config.toml
positions = "rope"
qk_norm = false
init_std_o = 0.00362
beta1 = 0.95
beta2 = 0.98
lr_head = 0.00568
schedule = "wsd"
Each number is 200 + 30 x the weight over its row's rms, rounded and kept within 0 to 999. Layers, rows and columns count from 0. The size before them is the row's rms in percent of the matrix's.

# layer 8 MLP gate, 1216x448, rms 0.0425, rows 294-330, columns 256-319
087,230,222,165,203,198,199,182,163,220,275,204,223,228,195,198,166,183,188,144,218,216,212,244,195,176,228,241,227,221,207,229,262,220,161,267,197,245,190,211,191,224,208,218,158,130,160,164,230,181,203,177,243,199,183,187,131,159,179,145,190,185,170,186,194
082,174,242,171,198,222,208,202,211,157,253,207,205,171,197,165,212,224,185,166,178,210,167,222,187,225,168,197,233,192,168,156,225,183,189,197,193,182,217,174,220,213,223,285,229,199,179,232,185,212,200,210,241,179,223,210,230,213,215,250,215,234,252,142,242
104,218,224,193,241,204,192,204,193,177,239,199,121,179,187,229,210,178,222,168,211,188,201,172,185,176,203,240,153,204,174,230,223,189,199,210,213,214,182,206,223,244,175,192,193,207,233,226,167,171,200,222,202,209,203,204,227,209,205,171,182,156,189,236,229
106,213,247,189,144,156,188,218,192,221,217,210,216,183,178,218,177,221,179,165,196,169,201,211,191,182,200,222,200,170,196,174,240,191,210,190,208,226,258,201,219,176,222,229,203,241,151,195,184,224,210,177,207,194,204,235,202,206,187,162,204,176,232,177,154
094,218,175,171,215,181,188,209,180,189,183,168,231,211,173,148,197,191,215,194,194,165,219,223,201,198,208,195,156,169,256,207,178,143,181,173,157,180,210,230,238,162,164,191,174,227,239,181,180,170,175,218,251,209,220,162,228,219,211,203,187,243,170,232,200
099,189,189,163,155,166,205,190,245,195,206,161,207,207,148,208,217,189,180,176,198,182,163,177,202,225,146,230,171,167,219,158,196,229,165,229,193,234,205,265,187,190,180,246,206,207,198,170,185,197,192,207,202,189,161,223,192,192,190,249,267,237,157,174,216
100,255,179,211,227,213,203,211,208,273,188,184,249,181,195,191,222,202,215,243,151,208,180,182,251,295,192,198,219,148,224,221,194,167,186,187,163,195,190,199,199,163,193,229,202,227,181,204,150,197,236,228,166,194,238,194,185,189,224,187,229,235,139,227,154
109,169,180,221,228,184,193,148,131,242,235,214,173,211,247,200,226,209,208,199,177,199,244,212,237,255,250,151,189,214,155,202,260,201,179,181,181,258,189,190,225,195,221,216,243,140,198,185,225,206,215,174,216,115,157,190,191,216,216,172,202,222,175,213,191
096,141,157,166,223,139,245,240,181,224,209,160,182,239,262,180,203,174,195,183,233,182,215,231,170,193,219,140,130,234,190,160,177,232,233,258,210,204,179,204,219,166,224,206,151,224,184,214,177,214,177,178,236,169,236,197,186,226,188,197,175,197,199,148,157
110,230,147,179,169,175,242,181,188,151,199,182,226,187,175,223,173,197,223,167,240,193,247,144,241,209,231,235,231,164,215,254,176,205,158,197,236,175,207,227,177,224,220,221,220,204,175,241,244,183,202,224,193,178,235,157,199,197,173,184,204,191,243,259,184
097,228,196,187,178,230,214,199,199,179,217,212,156,158,223,177,211,141,227,190,191,228,241,202,227,246,176,227,312,177,226,205,216,146,151,203,255,156,214,241,228,182,213,240,224,171,238,208,197,248,176,174,185,174,212,227,165,220,206,171,241,170,226,224,156
093,207,247,232,224,242,198,175,192,239,192,184,213,212,225,207,214,94,201,201,181,229,208,190,191,229,192,198,198,244,203,174,222,181,211,177,186,209,191,173,215,215,211,167,256,228,250,196,199,167,217,150,213,199,185,178,256,219,144,224,188,150,202,213,213
100,182,199,194,246,127,162,223,175,146,213,159,208,191,189,255,212,182,243,224,140,190,196,178,216,193,265,203,216,199,212,183,204,140,211,248,191,128,174,183,245,235,208,175,144,275,167,180,218,209,208,199,222,184,208,240,193,193,207,185,191,197,211,205,230
104,153,204,221,207,207,204,180,197,178,199,212,195,221,222,239,161,188,180,184,177,160,177,188,160,207,176,239,196,206,175,163,188,240,225,224,176,240,214,174,216,205,164,249,218,208,171,223,171,225,174,219,119,178,184,211,147,196,197,204,218,210,135,148,214
092,199,221,210,208,276,173,244,196,185,191,238,206,180,204,191,202,126,171,206,205,226,236,201,230,242,188,143,190,196,170,202,189,203,242,180,212,271,209,206,190,173,203,156,187,145,222,171,157,141,167,160,199,166,199,161,170,179,198,268,247,201,141,201,169
105,247,198,207,250,167,214,175,132,170,221,130,257,222,236,228,196,175,188,151,232,191,209,156,250,232,191,211,183,165,211,214,182,213,158,209,263,189,232,241,212,201,238,231,204,250,184,176,154,224,215,227,268,229,202,207,190,215,223,194,166,194,230,176,234
090,201,178,168,222,235,181,184,206,167,237,192,176,204,212,152,168,185,228,184,212,202,153,182,168,178,195,246,194,221,166,200,226,178,140,238,231,216,186,221,230,191,172,220,211,150,212,174,197,228,121,178,218,145,224,187,107,140,202,205,186,233,186,214,172
102,211,247,180,171,214,241,186,255,175,216,203,213,164,232,203,232,238,173,176,140,207,203,271,146,189,257,215,199,171,254,243,208,157,176,256,204,205,198,232,167,218,190,229,176,212,261,189,285,229,185,228,293,174,164,205,118,214,308,222,230,217,257,223,209
091,199,193,213,189,201,139,242,217,141,225,236,170,251,164,238,165,197,190,234,213,149,242,228,188,199,201,246,251,188,200,238,189,213,165,268,224,237,160,233,211,251,228,182,198,242,195,218,202,219,125,254,180,144,185,174,169,164,199,145,227,203,194,220,169
100,219,178,177,208,191,206,206,159,185,220,164,170,155,208,228,190,193,207,176,261,159,202,159,192,165,225,205,181,213,205,169,188,185,254,219,216,239,201,114,241,218,211,173,246,158,164,212,222,158,246,226,202,219,261,176,159,207,205,178,181,228,231,183,217
092,201,211,193,178,201,221,169,220,217,197,181,176,149,130,201,204,192,232,170,209,189,176,200,186,198,193,177,169,244,161,175,216,189,221,205,176,214,221,210,192,148,177,222,226,144,196,191,189,216,188,205,165,183,204,199,157,222,235,195,233,274,244,202,193
097,161,205,249,212,246,200,202,210,271,268,182,236,181,229,163,211,243,230,166,262,210,169,204,270,175,211,183,158,208,199,197,176,245,178,245,212,263,166,221,234,212,181,248,237,198,258,176,183,245,180,226,246,156,258,229,175,254,226,196,223,207,180,251,217
091,171,221,207,188,202,201,208,215,208,223,192,185,134,239,228,189,169,226,189,209,225,238,179,238,266,188,252,217,170,217,246,177,177,192,214,214,212,180,148,186,242,229,193,231,135,137,207,252,220,198,176,190,178,191,190,208,194,297,194,222,208,224,157,209
104,200,208,195,137,179,200,189,181,227,212,208,185,194,131,194,130,187,198,179,190,128,181,215,233,175,188,190,205,178,207,187,224,194,242,186,188,195,208,168,151,213,165,160,260,178,196,147,182,202,209,183,207,211,216,191,178,199,202,175,181,169,234,247,231
104,147,200,183,203,203,175,208,176,185,201,156,192,158,156,211,163,196,192,259,217,182,267,235,279,171,181,172,216,190,167,174,191,169,221,249,185,247,217,206,205,195,174,184,218,166,138,153,204,205,131,217,190,164,230,223,213,173,223,148,188,188,182,212,185
095,219,200,219,182,224,197,222,162,224,183,203,166,169,210,188,218,186,206,209,167,186,160,203,238,178,163,158,206,208,248,204,268,256,185,214,256,230,238,163,201,212,192,183,219,217,168,233,184,201,214,220,150,197,170,187,205,230,175,183,195,162,182,189,207
107,206,201,178,236,234,227,258,193,225,209,199,202,172,155,182,155,171,203,222,181,204,208,173,198,175,241,208,191,171,202,190,221,231,161,200,209,218,214,195,209,212,151,209,230,199,207,210,203,190,169,187,216,197,211,214,189,170,177,217,199,176,181,224,226
093,216,222,210,227,180,196,158,202,209,185,200,144,155,228,191,171,220,254,257,217,232,202,244,204,224,247,181,159,199,171,208,182,149,265,174,242,170,192,181,167,220,190,201,223,163,249,166,158,177,114,207,149,204,187,191,203,202,173,198,205,197,147,164,165
117,184,246,213,240,219,261,188,221,197,255,148,227,190,200,160,166,192,209,219,212,220,169,171,201,256,210,175,254,203,152,212,191,191,267,193,181,169,218,229,170,181,163,156,243,178,199,169,201,217,179,250,133,172,226,234,174,223,184,187,228,206,233,168,194
119,250,194,216,163,196,234,199,202,196,241,185,197,212,180,159,180,187,280,217,210,205,184,217,228,248,147,151,239,205,250,161,186,209,285,212,111,239,206,186,216,173,212,188,211,219,197,207,183,159,194,226,196,190,236,236,160,208,187,208,210,237,192,199,183
099,214,217,184,186,258,223,168,213,166,258,139,204,233,251,230,199,168,176,190,207,178,226,159,223,176,153,195,186,177,149,192,251,189,198,200,217,193,212,222,253,225,211,181,192,200,229,228,196,256,202,223,154,231,208,191,223,198,161,253,214,214,195,212,202
098,218,183,190,208,264,180,210,143,232,195,190,180,210,176,225,201,187,264,216,257,172,195,198,237,207,230,168,230,168,216,212,235,137,210,152,236,222,199,175,147,188,241,262,255,217,223,150,225,246,222,228,241,215,182,198,200,164,170,208,138,244,222,200,189
086,228,219,242,201,260,165,170,204,199,257,246,225,149,230,211,220,254,253,222,137,208,217,194,201,268,205,243,224,164,202,164,176,200,216,174,241,203,195,214,124,146,160,221,189,180,230,164,278,198,178,220,209,251,174,187,175,202,198,230,245,224,199,266,194
091,179,219,254,226,212,230,189,205,216,211,197,222,191,251,147,214,160,208,149,204,194,217,240,186,248,204,173,205,209,204,148,189,216,211,238,191,237,211,176,219,195,253,172,169,172,214,204,235,167,228,197,215,163,232,165,189,199,184,174,177,251,178,240,233
106,218,192,214,202,138,240,137,153,188,217,185,236,227,155,193,203,238,188,149,167,206,197,147,150,162,179,238,136,195,208,153,168,200,259,197,181,215,222,169,184,182,185,198,186,243,180,175,216,174,149,252,181,236,201,224,180,202,202,248,272,179,246,182,243
104,210,275,175,209,165,223,187,164,187,242,193,208,218,159,135,240,196,194,178,180,187,156,179,165,206,173,174,232,195,194,153,230,279,212,227,197,211,201,181,193,166,165,223,205,187,157,144,202,150,149,186,188,173,192,205,146,174,217,147,191,207,190,160,181
103,196,197,152,208,267,202,269,195,208,189,203,173,210,197,173,167,208,224,184,193,237,197,214,205,208,181,210,264,162,229,223,219,191,172,220,225,241,180,245,229,158,171,186,173,206,185,208,180,159,224,189,187,214,206,213,216,208,228,190,214,233,187,239,239
# layer 8 MLP up, 1216x448, rms 0.0406, rows 294-329, columns 256-319
094,248,196,232,201,168,213,249,181,140,188,271,159,187,229,182,190,205,219,217,148,191,209,206,184,141,145,204,184,233,223,219,202,198,130,175,205,189,188,254,198,171,226,174,208,210,206,208,176,213,255,207,176,199,173,172,148,163,208,161,195,200,222,228,177
097,219,238,225,219,189,174,174,162,243,203,203,208,255,196,229,154,202,176,208,168,211,252,221,195,179,196,204,168,212,247,209,192,195,204,209,246,254,184,214,192,196,194,144,206,207,225,155,207,162,191,156,221,202,190,200,176,171,182,196,159,157,184,251,162
100,188,229,197,197,130,236,207,214,243,182,178,219,210,211,197,138,232,203,190,223,198,165,174,193,198,203,177,231,195,180,186,186,173,156,200,196,209,234,218,189,180,255,209,188,196,170,192,251,245,189,188,234,182,247,213,169,229,200,210,216,219,216,169,169
102,211,170,176,186,185,188,167,201,187,152,217,265,197,162,211,208,218,204,201,208,204,175,203,219,196,153,183,212,206,173,228,215,231,244,182,233,221,203,185,228,188,172,167,185,199,207,263,192,234,176,220,172,184,207,188,194,251,203,170,189,210,181,217,155
091,175,160,194,152,274,187,205,209,210,200,237,217,166,232,199,208,224,191,204,206,234,196,214,188,215,203,195,196,167,163,192,203,198,220,181,237,186,224,180,196,186,164,245,227,213,154,197,176,203,211,205,144,183,176,181,183,213,207,190,185,206,220,191,230
098,176,241,169,193,181,211,139,193,222,198,223,223,218,166,173,205,228,211,199,235,176,198,275,193,224,136,161,213,173,180,173,180,215,202,222,175,223,161,209,212,200,192,217,219,219,195,232,199,230,202,227,207,222,177,193,186,164,206,188,159,240,227,198,260
103,168,197,176,246,181,188,249,209,199,213,214,204,232,178,134,200,211,215,186,183,213,163,119,228,206,186,215,159,196,173,195,194,229,189,186,223,189,211,170,166,150,210,140,194,167,191,201,158,191,239,233,147,226,189,232,190,227,180,209,229,195,168,233,175
102,213,209,165,192,170,170,178,253,178,193,214,193,164,188,178,226,222,183,249,233,198,147,247,217,199,207,213,204,131,250,108,174,220,234,191,201,190,199,182,180,192,162,154,157,237,170,205,209,197,176,201,196,245,248,203,223,229,230,209,192,204,174,153,182
100,164,189,198,209,135,267,173,213,210,192,211,211,144,235,198,164,161,149,204,188,201,204,209,205,212,206,154,225,236,241,181,180,192,236,122,198,186,167,154,128,159,193,199,222,231,177,142,219,176,150,196,191,189,261,200,198,206,224,220,161,229,197,202,185
103,245,212,244,200,211,202,207,184,219,167,193,240,172,125,192,201,208,161,187,179,214,177,215,167,192,175,215,187,250,180,153,205,272,210,187,164,189,212,193,217,134,168,264,163,203,162,166,181,218,222,245,178,208,222,159,156,212,181,194,216,197,258,186,118
106,186,262,251,219,208,215,184,179,192,194,212,230,223,188,208,166,238,241,213,213,197,200,162,215,197,205,186,149,203,245,179,186,189,214,190,182,246,184,199,174,228,188,200,223,121,248,181,243,150,221,253,231,248,179,213,258,236,237,215,182,192,137,224,262
096,238,263,187,229,139,207,210,217,213,220,192,201,237,229,222,279,203,188,266,203,201,206,160,230,206,221,180,234,177,187,212,175,225,205,180,203,216,187,259,207,209,189,267,191,190,248,146,211,217,219,250,177,209,185,169,212,178,193,166,202,196,148,168,187
106,190,211,189,175,188,140,195,233,185,175,204,218,175,194,162,240,218,190,212,215,167,250,181,174,174,203,189,160,205,222,232,170,187,149,257,166,244,152,200,181,206,160,190,213,154,163,238,182,173,157,194,201,196,193,137,213,203,195,164,225,176,180,193,204
103,178,228,188,199,181,202,245,196,204,206,204,246,156,183,230,210,188,154,219,165,158,218,167,231,184,210,301,176,237,195,210,256,233,188,224,242,238,177,118,206,200,195,151,234,195,188,157,194,193,184,198,188,213,160,202,215,153,243,251,215,228,221,221,185
097,187,227,232,223,185,212,190,217,196,227,237,250,227,183,137,221,207,181,187,190,202,227,179,172,167,191,205,240,161,242,192,187,192,201,183,142,218,208,167,183,231,236,224,198,157,266,160,203,202,143,177,187,222,232,257,206,133,197,237,199,182,154,188,206
099,234,189,207,238,207,184,178,170,161,225,238,195,195,223,224,168,192,218,222,197,158,241,187,241,211,206,189,230,181,152,206,205,160,221,160,218,175,155,207,230,255,215,223,198,223,195,175,200,224,160,219,198,206,259,213,242,225,167,226,175,223,196,192,189
092,202,229,185,217,207,169,164,193,232,176,144,205,212,169,205,208,182,131,184,196,222,233,239,213,193,230,183,254,202,186,212,215,151,263,198,211,167,247,198,182,235,184,153,247,180,218,266,239,171,252,201,167,176,199,173,253,213,198,135,157,182,219,213,198
101,170,244,252,254,171,196,213,188,205,221,223,202,174,220,163,192,160,150,250,163,181,206,221,179,202,188,251,203,240,185,161,147,201,187,200,120,233,208,203,193,228,243,157,168,169,190,184,187,207,168,192,222,207,131,154,179,180,189,230,210,194,203,192,251
096,209,217,185,198,172,203,182,251,196,220,184,195,219,188,209,241,169,191,183,169,195,177,198,195,138,209,148,159,249,201,159,219,230,190,179,220,144,185,158,174,167,224,196,199,202,187,237,207,204,204,272,143,203,249,224,219,205,170,204,242,201,179,145,153
102,204,169,198,150,216,193,188,214,211,216,188,167,209,184,209,188,200,229,213,166,199,181,206,277,252,169,219,198,192,168,202,139,229,179,187,205,216,215,209,192,203,169,175,192,243,280,211,191,187,173,191,234,179,171,197,223,222,212,223,206,157,194,159,155
087,229,224,218,209,155,166,168,209,199,240,237,216,204,237,237,194,203,235,177,163,185,211,219,230,234,206,233,231,172,271,157,229,231,206,230,185,221,244,194,155,196,198,171,200,222,187,174,180,180,207,205,203,198,196,179,195,190,203,177,246,145,157,179,204
101,188,149,190,192,173,140,226,214,231,221,202,238,233,240,247,181,265,177,185,258,175,157,178,208,167,225,219,146,169,187,164,173,257,193,208,167,244,195,205,156,200,235,210,227,216,268,189,236,216,160,176,173,147,172,221,214,237,204,221,181,144,209,211,165
093,174,172,220,240,194,205,147,195,170,186,229,199,208,259,253,221,304,230,242,163,266,220,184,222,207,194,232,250,230,218,194,221,214,169,160,174,184,217,197,201,218,185,245,198,246,193,239,202,196,121,192,162,199,172,188,210,162,187,184,162,175,163,163,237
100,166,248,252,164,203,191,180,283,193,212,182,230,215,172,209,233,188,198,195,194,264,243,236,170,250,194,195,209,169,217,212,246,150,177,160,155,203,221,201,238,176,271,161,195,188,193,206,235,196,185,175,208,190,270,174,195,224,187,213,206,208,240,223,214
101,229,205,172,227,183,211,226,273,211,214,213,189,170,223,243,204,187,161,224,149,218,171,129,198,199,253,222,213,191,203,258,209,238,225,200,195,194,247,222,159,233,153,185,167,205,234,198,187,232,249,228,177,187,234,251,189,215,214,211,213,186,219,219,238
099,189,198,216,171,213,230,149,165,142,188,211,189,205,260,233,224,247,180,182,209,199,209,221,209,218,204,190,240,194,195,221,166,186,235,226,214,175,180,159,152,199,243,196,173,217,230,195,193,204,227,175,218,192,260,169,187,219,184,200,166,211,179,198,201
101,210,204,217,232,226,205,219,155,170,173,202,212,209,162,183,178,166,229,212,196,185,189,219,192,207,183,219,212,203,215,160,176,196,149,159,189,229,217,198,185,181,239,193,243,184,247,172,152,206,203,251,197,182,221,184,191,236,143,216,182,180,121,207,215
101,229,260,202,225,263,226,216,192,169,198,214,194,233,184,211,179,169,204,178,210,208,238,233,200,232,165,273,196,220,214,204,218,175,238,215,221,190,195,246,265,176,152,298,206,193,186,151,218,227,186,181,224,183,203,221,185,216,267,205,271,226,206,213,248
103,207,264,181,207,211,213,216,190,206,198,181,205,197,215,265,225,192,216,241,231,183,158,174,182,192,178,242,200,185,209,132,242,192,181,217,180,304,174,227,206,156,220,179,159,212,192,162,201,172,192,172,180,209,169,185,152,193,202,222,172,207,161,213,208
112,211,176,190,272,145,223,191,211,235,202,224,185,120,260,225,217,255,175,227,183,188,205,154,209,259,204,155,196,210,219,234,177,211,197,210,205,192,204,202,184,237,179,198,198,157,224,175,198,174,187,159,215,260,155,185,223,244,233,172,196,162,169,173,157
101,225,176,125,218,175,244,224,215,191,187,179,196,269,210,179,244,204,206,191,165,246,237,217,196,303,271,220,214,174,156,183,145,240,179,200,220,161,243,186,169,185,244,230,191,176,180,211,167,211,245,137,203,235,254,179,182,244,174,163,200,195,223,171,227
100,221,198,218,226,184,191,180,207,201,185,160,190,218,243,164,219,210,136,205,178,260,164,208,209,213,251,206,201,209,154,220,226,198,178,211,237,198,199,193,173,182,144,193,222,200,129,196,208,190,203,229,240,216,170,194,211,201,159,201,245,190,291,177,196
092,198,212,166,165,190,158,191,190,163,231,180,116,227,230,269,211,190,129,222,233,138,206,230,193,242,239,194,210,186,196,245,192,194,188,168,217,178,223,170,176,185,204,217,130,161,181,162,231,183,167,260,173,233,176,202,197,196,197,192,167,160,166,227,205
093,118,206,177,182,204,227,140,143,210,230,225,192,234,207,199,243,180,152,208,191,224,172,135,190,184,256,209,162,198,211,181,214,237,223,216,219,157,224,194,207,221,173,199,168,212,165,180,230,182,178,166,126,175,193,201,195,225,200,191,210,131,188,186,175
107,161,204,250,181,223,195,145,268,175,192,265,200,202,239,126,177,242,218,207,228,256,176,230,242,231,177,206,177,142,203,253,182,237,140,225,185,195,199,179,226,203,238,197,193,213,234,212,202,181,237,225,183,168,157,215,226,197,183,223,182,219,211,218,216
098,214,187,261,151,174,232,193,193,191,189,184,176,126,201,199,226,196,200,210,241,204,212,222,219,203,235,181,237,209,191,242,238,173,227,219,229,137,205,154,152,126,208,183,182,191,198,248,180,210,221,273,198,228,198,207,214,212,249,186,184,233,194,213,182
# layer 8 MLP down (transposed), 1216x448, rms 0.0393, rows 294-329, columns 256-319
096,151,200,201,233,190,275,220,222,197,121,167,239,215,223,167,236,204,212,206,220,205,227,184,221,191,177,204,161,208,220,171,226,213,171,212,211,187,251,207,209,170,199,192,209,222,198,203,218,153,203,222,193,176,197,198,259,196,222,188,179,195,177,220,186
097,201,237,181,199,197,168,186,202,172,164,139,192,155,179,202,215,215,185,201,208,211,176,210,214,184,196,190,183,231,191,204,193,168,188,151,150,205,153,225,203,246,189,243,187,230,223,199,229,218,190,179,236,189,200,162,185,201,209,248,168,257,240,226,232
101,194,204,245,195,189,246,178,226,141,226,229,160,193,247,208,182,160,208,209,154,154,185,205,171,209,122,258,197,160,237,280,242,171,226,204,244,162,219,161,195,219,203,180,158,239,198,202,211,168,147,173,223,172,208,219,247,160,194,208,199,159,227,208,199
102,249,187,197,196,189,226,206,266,227,245,281,174,172,196,255,155,205,200,248,156,156,177,201,174,212,195,167,200,221,195,210,249,192,220,189,180,152,218,164,212,264,209,229,210,245,207,209,212,155,230,197,167,162,212,194,208,255,188,205,193,275,198,234,211
095,246,211,193,212,201,214,187,196,211,194,130,193,200,201,255,147,202,188,195,182,183,171,230,187,245,165,179,209,213,240,165,201,181,182,215,184,176,211,203,175,160,209,258,191,205,230,244,193,137,192,186,191,190,153,228,207,204,173,151,211,138,109,267,211
098,174,199,205,209,161,198,203,226,214,320,212,207,187,276,145,173,155,211,154,225,175,197,174,168,181,228,217,196,206,159,169,239,194,235,171,214,225,204,194,225,190,192,179,134,208,161,228,208,161,214,119,186,176,208,221,203,223,166,171,236,187,187,179,201
103,203,166,207,143,177,219,221,219,230,243,215,201,256,219,213,223,202,251,186,207,252,174,243,146,211,231,217,213,220,155,180,171,202,132,155,186,213,170,196,237,202,231,222,152,187,239,192,183,161,191,186,257,244,185,204,197,193,207,229,207,185,159,131,185
103,157,166,216,204,225,164,186,160,208,163,217,198,231,270,152,255,224,172,242,122,154,177,220,202,248,226,195,199,270,181,225,215,187,224,170,251,217,189,211,153,227,224,215,193,203,228,220,205,210,210,204,205,139,162,188,160,185,226,192,182,185,226,191,225
099,221,198,181,155,225,197,122,130,195,167,203,235,201,250,158,192,166,211,193,193,249,197,213,188,226,220,138,217,251,195,217,185,176,201,160,194,186,173,144,199,226,158,160,273,221,190,159,223,182,179,208,169,134,215,157,201,222,241,196,182,210,168,198,184
104,198,160,210,193,221,172,187,206,234,185,213,212,203,255,208,175,226,234,202,219,192,159,211,174,228,158,220,204,249,216,206,259,189,206,208,158,242,217,220,197,254,204,202,161,233,183,184,211,193,164,164,224,173,215,217,206,196,223,202,161,209,196,201,177
102,195,229,213,207,212,205,187,190,226,170,213,202,221,160,206,217,241,220,186,245,180,202,182,201,201,198,175,221,203,201,124,148,202,194,177,221,182,162,207,197,181,178,242,209,148,217,191,218,210,169,167,232,192,148,170,249,212,227,202,200,244,133,189,243
097,184,247,204,158,196,189,199,175,174,165,174,159,149,234,168,208,239,203,141,187,165,167,203,236,183,162,225,183,205,153,178,248,170,221,171,209,203,202,175,189,240,173,170,207,212,182,172,231,210,227,206,229,155,141,208,168,198,202,200,191,193,254,214,224
106,191,230,208,147,217,178,193,207,226,183,196,228,183,168,160,239,223,254,161,236,246,219,231,245,168,158,166,139,254,174,232,210,188,204,183,153,241,215,196,217,170,195,180,172,183,231,188,182,222,219,207,209,159,217,198,225,192,181,156,195,251,241,212,159
105,195,155,191,209,185,188,170,274,158,148,217,180,184,208,173,190,158,219,234,241,198,153,229,196,150,162,234,238,198,204,179,152,177,201,195,153,222,254,185,232,203,234,215,213,222,217,169,193,204,205,219,232,182,212,172,214,171,224,218,181,159,236,246,240
097,221,200,155,235,236,217,156,187,181,196,173,197,187,179,177,171,248,219,199,218,200,192,214,133,193,162,219,191,201,260,211,157,212,175,202,232,185,179,224,247,228,197,194,165,182,172,242,197,203,180,219,186,184,197,182,215,206,217,184,173,208,215,218,185
101,191,193,231,215,170,258,201,187,193,218,254,204,231,198,212,168,212,236,204,140,214,261,220,160,203,212,185,204,148,211,148,180,200,210,208,197,208,188,196,245,214,255,173,250,216,167,183,267,167,219,184,263,186,196,203,181,237,219,221,205,198,182,239,236
091,203,257,186,208,275,190,211,186,218,242,194,222,205,175,195,169,197,165,150,202,219,173,187,195,138,181,239,162,228,184,203,211,216,141,225,224,230,142,186,240,230,227,195,209,186,210,205,189,239,134,178,254,178,192,172,227,175,199,248,147,202,282,196,209
102,227,256,172,222,172,224,182,207,171,267,245,160,284,134,144,185,193,161,263,132,187,181,210,200,161,198,209,234,234,190,219,215,219,214,191,199,161,168,200,195,182,268,185,192,174,190,137,177,186,191,206,213,264,180,169,167,208,213,168,192,172,178,157,194
096,204,236,179,210,113,221,197,204,213,150,192,199,153,201,191,230,208,204,229,231,197,195,210,216,211,153,185,165,223,176,167,271,202,258,200,212,187,209,173,173,178,228,229,210,135,228,207,194,245,208,162,189,181,197,150,194,179,260,182,185,166,179,198,244
103,183,196,238,168,243,220,198,206,209,134,201,169,163,199,222,195,179,231,157,214,224,221,170,208,185,214,235,159,158,221,193,174,226,187,208,172,258,245,174,194,204,169,204,194,220,242,176,199,181,235,190,194,172,172,207,172,183,178,96,176,228,187,156,193
088,181,209,193,199,196,185,181,223,239,216,155,203,152,205,210,173,209,218,224,207,210,236,212,233,262,160,231,221,220,243,183,225,196,186,242,198,197,204,188,162,192,228,153,206,246,262,187,212,233,159,230,234,198,181,195,225,198,227,154,246,198,197,172,191
103,242,200,189,161,163,193,186,238,171,134,205,164,204,207,169,172,179,177,237,166,176,170,179,196,246,195,229,235,226,218,221,181,220,226,192,230,193,167,186,216,185,223,220,157,179,178,199,206,182,239,247,165,198,190,203,177,170,203,192,185,205,191,157,207
095,214,201,193,192,186,211,214,203,173,142,153,225,197,176,230,210,165,161,196,197,150,146,254,165,139,234,194,176,186,191,192,208,238,225,175,256,241,216,199,160,173,214,199,139,199,202,226,145,187,234,253,229,199,203,194,212,231,186,179,186,228,224,211,191
101,250,204,180,154,178,205,208,234,196,225,200,179,205,254,182,185,250,224,221,194,233,252,202,200,156,209,184,208,154,198,225,175,210,183,215,232,164,199,217,174,164,252,215,208,185,208,215,164,175,146,203,217,228,205,162,204,210,202,152,242,191,212,191,198
103,214,187,142,216,177,206,171,247,200,213,202,159,160,204,236,230,185,229,190,206,226,154,245,134,211,167,193,206,238,202,199,182,189,220,230,228,166,168,173,230,166,183,158,229,206,177,206,201,240,212,202,139,164,219,206,214,205,199,218,196,193,222,236,200
099,213,222,212,197,223,186,183,180,219,145,235,196,208,227,183,138,204,227,186,229,201,190,213,204,201,190,211,188,225,226,198,198,190,196,164,202,227,189,187,250,141,217,251,192,198,200,192,283,218,160,179,213,162,142,187,159,161,204,189,186,131,207,186,258
101,186,180,204,209,224,184,194,200,190,200,231,258,150,132,226,190,172,151,172,223,220,211,205,268,201,130,171,238,226,159,196,191,237,236,188,160,226,150,234,152,215,187,200,235,201,190,219,208,158,250,277,218,161,240,185,167,232,209,261,229,267,209,212,155
102,150,185,159,196,135,223,144,210,139,211,173,170,229,237,206,208,207,222,180,215,178,187,211,191,223,190,238,161,172,241,126,200,242,185,161,199,219,203,217,225,184,139,246,149,214,225,196,159,210,146,184,223,206,178,194,187,193,162,239,213,152,188,135,228
104,220,169,175,230,212,228,178,253,165,193,238,189,234,186,244,179,198,203,237,235,214,237,147,209,202,213,182,203,208,163,191,193,213,205,250,190,154,249,193,202,229,196,197,246,283,250,224,197,217,234,255,243,132,166,231,156,195,156,191,230,124,112,242,200
107,182,187,186,196,162,212,221,136,246,152,176,246,175,230,172,232,252,206,195,137,205,250,229,183,236,209,195,194,187,208,224,169,234,159,218,183,215,195,166,184,217,199,208,201,190,180,190,215,135,172,204,185,227,178,177,189,160,176,171,168,187,188,159,148
103,132,183,147,200,232,213,260,244,171,166,175,169,187,174,222,176,229,217,165,191,172,237,201,230,263,193,172,230,212,203,165,236,191,263,215,186,197,163,220,158,186,185,189,222,250,192,238,216,264,221,199,179,112,208,185,157,235,243,254,212,250,214,203,147
103,183,232,228,166,207,184,219,184,238,168,207,246,191,147,143,202,200,195,161,204,232,168,169,162,183,167,174,198,273,187,188,170,244,253,184,227,256,162,177,213,217,217,206,205,161,177,196,220,208,195,254,294,227,187,153,198,217,217,193,174,232,194,145,227
088,246,174,205,170,171,212,153,208,161,259,206,201,199,131,215,199,193,140,219,232,188,183,162,145,212,187,175,207,204,230,197,204,230,195,215,208,195,185,202,221,155,172,189,200,169,211,190,197,228,260,175,196,228,213,141,207,200,186,182,230,228,209,201,206
096,212,273,172,186,216,228,190,176,240,229,233,176,224,238,213,208,207,221,172,210,249,206,223,217,188,188,216,197,220,196,165,222,207,239,170,151,241,262,203,203,208,200,240,188,261,155,177,218,208,248,245,189,202,181,209,200,220,205,247,191,211,164,165,168
108,225,179,219,173,211,204,185,153,260,146,155,221,178,197,222,224,142,239,184,186,257,232,215,173,191,196,170,219,166,181,219,207,147,202,178,175,257,243,208,209,207,165,199,170,187,232,217,204,217,269,196,184,182,210,186,228,185,187,156,188,201,197,167,193
100,204,153,236,189,153,273,200,177,113,169,167,202,173,174,148,207,235,202,185,209,169,215,247,190,204,221,175,246,242,185,189,238,185,187,170,180,183,180,148,192,141,217,178,226,192,159,221,204,156,194,204,231,193,191,197,167,164,209,157,181,239,174,194,188